config = dict(
    n_layer=12,
    d_model=192,
    n_head=12,
    n_kv_head=12,
    head_dim=32,
    d_mlp=768,
    vocab_size=1113,
    activation='tanh_gelu',
    norm='layernorm',
    norm_place='pre',
    norm_eps=1e-05,
    positions='learned',
    qk_norm=False,
    attn_scale=0.177,
    bias='all',
    tie_embeddings=True,
    parallel_block=False,
    init='normal',
    init_std_qkv=0.0355,
    init_std_o=0.00513,
    init_std_up=0.0355,
    init_std_down=0.00363,
    optimizer='soap_variant',
    lr=0.00425,
    lr_mult_up=0.676,
    beta1=0.95,
    beta2=0.99,
    lr_head=0.00609,
    grad_clip=1.0,
    warmup_steps=200,
    schedule='wsd',
    decay_fraction=0.775,
    decay_shape='pow',
    final_lr_fraction=0.1,
    batch_tokens=32768,
    seq_len=512,
    doc_mask=False,
    train_tokens=188100000,
    steps=5741,
    dataset='wikipedia_en',
)
Each number is 128 + 32 x the weight over its row's rms, rounded and kept within 0 to 255. Layers, rows and columns count from 0. Numbers have three digits each. The size before them is the row's rms in percent of the matrix's.

# up: layer 5 MLP up, 768x192, rms 0.13, rows 100-119, columns 64-127
# down: layer 5 MLP down (transposed), 768x192, rms 0.173, rows 100-119, columns 64-127
up100 097:142124118119145123157101128166139134124167146155145098143154176187190109127142130152123110111122085105143103134126183083122136149166092128150063098136105152162069100126104134108083206159157095
down100 094:096130214092144157145097102120122168122204171096121077062126126100112208138122100124169094113139081139163151155139141116158101152143147084158192093123114112091132133097165161154151058133139076
up101 096:156083116091131127089185177114119139081087175106193206134091148125138124128112157092096157091183140172119115134128195137208119082132201171094070122123146200132131123105108086129148113125165129
down101 098:203158130142120080108163087114179074140070096123132095126164186114117142059160110171088081142112085128109146111117084127100094155122119093135140131195156148185151145120072126099038159115175105
up102 097:123131073137135087165073135112057172114133116102077191139067114107159140084123159133120123157150120103136098119143118145181151126067124185089126173180088099129145135063150134059092157183077126
down102 105:074097139063118099156105151116123147139161173144103086163177095163086203160152139128103106137191096127158131165098132111157136121149096088070150098145145143101139162109154160103093133057152084
up103 109:097199096152167084139122081108124145126134142184124084183125079119162119130099131125107117147115191129125082183123131101174165134106127175160099163116158087137122147084141084103064141108145060
down103 102:101090197065192077177122116105094110124114128100160128129097103132116066097122135087121127146159157134126148063083182137163179091185094105136160090133156183091189116132101112128140091111141127
up104 104:116114106182112141117136113101102141129179139149160078117150067115074145124104089138107140093088200123141136135177127191140168161162122130112095139176162124164170089151107130146165084143113139
down104 103:059167158084122127180137148140105119089077165142115168116090173116167083127142090077157099136078123088157145146136127127102125174143089118127146111085166060140125127104104133095174103120091154
up105 093:176091171054139135151180098152114064146217147173098139150120136101123149130162220119166131136114126099169104152114123111120150161166085077118167137055147151105143066135173188120129126169153094
down105 093:095127159151173089105108150076107124118155116117143107079090141164130124164182091127085151191136135125142165140074102158141129182154138044131147141104135113068158181147134076089133135109208165
up106 098:158149123131105079144123172117124145097139163143143137066114080098160141111125096128126126185133131166104138046160138165168103090131132132124101077120098116098094128193116163122081113173144103
down106 099:111101054089142121114133154164109124166138076181146140168140167152137141103151119111145098121153182113200070138073095109091144174137017105154174154160101134092205097196101171142123099121132130
up107 089:152173085109134149176083120112179130127129146236122132124123102155142125028079123128130155142095187072145141099131141115100119119115117142101139177050094135139104164142126129076177172165182084
down107 087:119136179124109070112119162130121153156146108114110141110137169198014094102163137079181113129102164086116142067106098108107134129107167134187109097144148143105059100173127144143124139080082137
up108 101:173162053144099168151172148149190162100137125118115096109084100155131121104145108155118114159144052157169151154158131201159090092088110161125137100180137127210111082114143124124154117127050151
down108 105:106040183201065070054168114132148183137116108106139134160130079094104158140116177113168173141174146153115084119198181132054159156127165147110148182173142118129099127105082121135118132133168125
up109 092:131122112059125104074099180097116127164118156137158106129087198136213082103138115095106113129095130107104106144133099106145124118188138100156145114100095129089053113150151143161148142152140108
down109 097:179170087138103205164155116104099111064144155158097121140140167104106095122128204146139076137130116121122130038131107139116130123097141143146121104082158095158109156118153106142094151061160133
up110 100:158166080184170144094144134131123149148172098096180108154134106190133108169156178124091169120125151137141115094181159100117160105095124110131106067106169179217098126058156129117164063202147103
down110 107:100128097078148159143094099146175092094139194144139153085113119125131142139114111145134056103088162147131077092139097124150078113110101190076169128138021114129180133143165181179179172083100144
up111 101:135201122181191107089165162135116138153157130048093129120141159168123144098178129162168161142151117169065121106156084212120118162083166191106149121119085088187113153140122126134109051110126132
down111 104:133102115130192090090147117140146157146139150109094196102126115101109057152128136091143165120108183139142110116106129151133145076089114113116120124082132088184175148095165143113156086172109119
up112 099:128148159123160182136131096119119112113102086114213177149155103188134162094169139145085139121152091139103123128175137107088204104166140119127123137105102149151182127063140149206151120185096085
down112 100:199121064113110134111173127135066048112078197113126119120072093156081085126083114121118136156160116089140069160210131175071143135114160171143138125117084195114132068090182079133163167116132073
up113 099:161119114073112150111146077123118120150130164046115125149078102105129119154159146142150078123198152145141144064152137159111141136088156096133124133106126160128142033151106158152167172038104143
down113 097:158106125113081152075149107136123165123180094112069115117129167148116098110079127102102094114110105110115136074129139118114152121141130108137136063167204149121176114089127144151055164111111091
up114 102:077092092141097140144107074134126127185134165084060095094115073145189153140195171106114156123164131073148139108149075104093147150152115089116159142128138162162136122121096149130147143210119110
down114 102:136121162110145116118188070078108188179146088109118152163124069108174115128096128113088108160074127112142069149167111095073160130156135125169155109122148062120102160121172104099177128134141087
up115 084:129153141121132119139100111152107178149108141113069113092164106118115168173199140127182099078166032117131073170136102189118116093151074145137123113136084116140154090118134122034139108104148090
down115 084:135144159184143109134147157104128132151125206142084169137165085225129128093099127177137112100182152176152153119144116093083195119162169091120125159133124141077155104124148169198111127116110138
up116 100:145137132097153108148131204161179156150159101072102109156145175095061150132061140058168092111099145134127112135164100146113140107122088107142101125116122191091093136128165105094141143173120163
down116 099:140085131079147135070147106121138134133102128123138120145118089101140134150144133197111111134146109167097079112076165118113098165102092154162077092147138082111118093127093106204082118086111120
up117 092:094166165168090097153118074179129087150137099127135093165188159205154184143098148090137108114141145089194136215089139144122143171093162122186092127078102029191152142165128144172122161167106090
down117 090:114085135114110180116126155107118127115108172095136135121133099148165094115091185149164075085081123102131133173127104151128122149157108102129077129087226159107163151135105098182137183139127127
up118 105:136127083158114145136112190103153133124111134084090121170100171171099164125053110064078129095111121170170167187163154134107185146123160194130159168136152140130153045087206121146163123058155148
down118 105:113127093158201145085109128146086131117102140138164115163121101135140105114157115120094178161124132126203115106034184120131103111176120081090146138170161094058165138092111128092110108053118103
up119 091:166122163109164072132127111115063149120145150159115154074174130133137109152104125165172122111138107137190118149092135149142118119125176195171195094107095065060112113132155153173110122076123165
down119 091:114112158105108136079133208145162100181138116100131124186132170135134130122187108098182119126127115112085127119125140069125140179129109099050078165090096132108170132162110105098105115117099087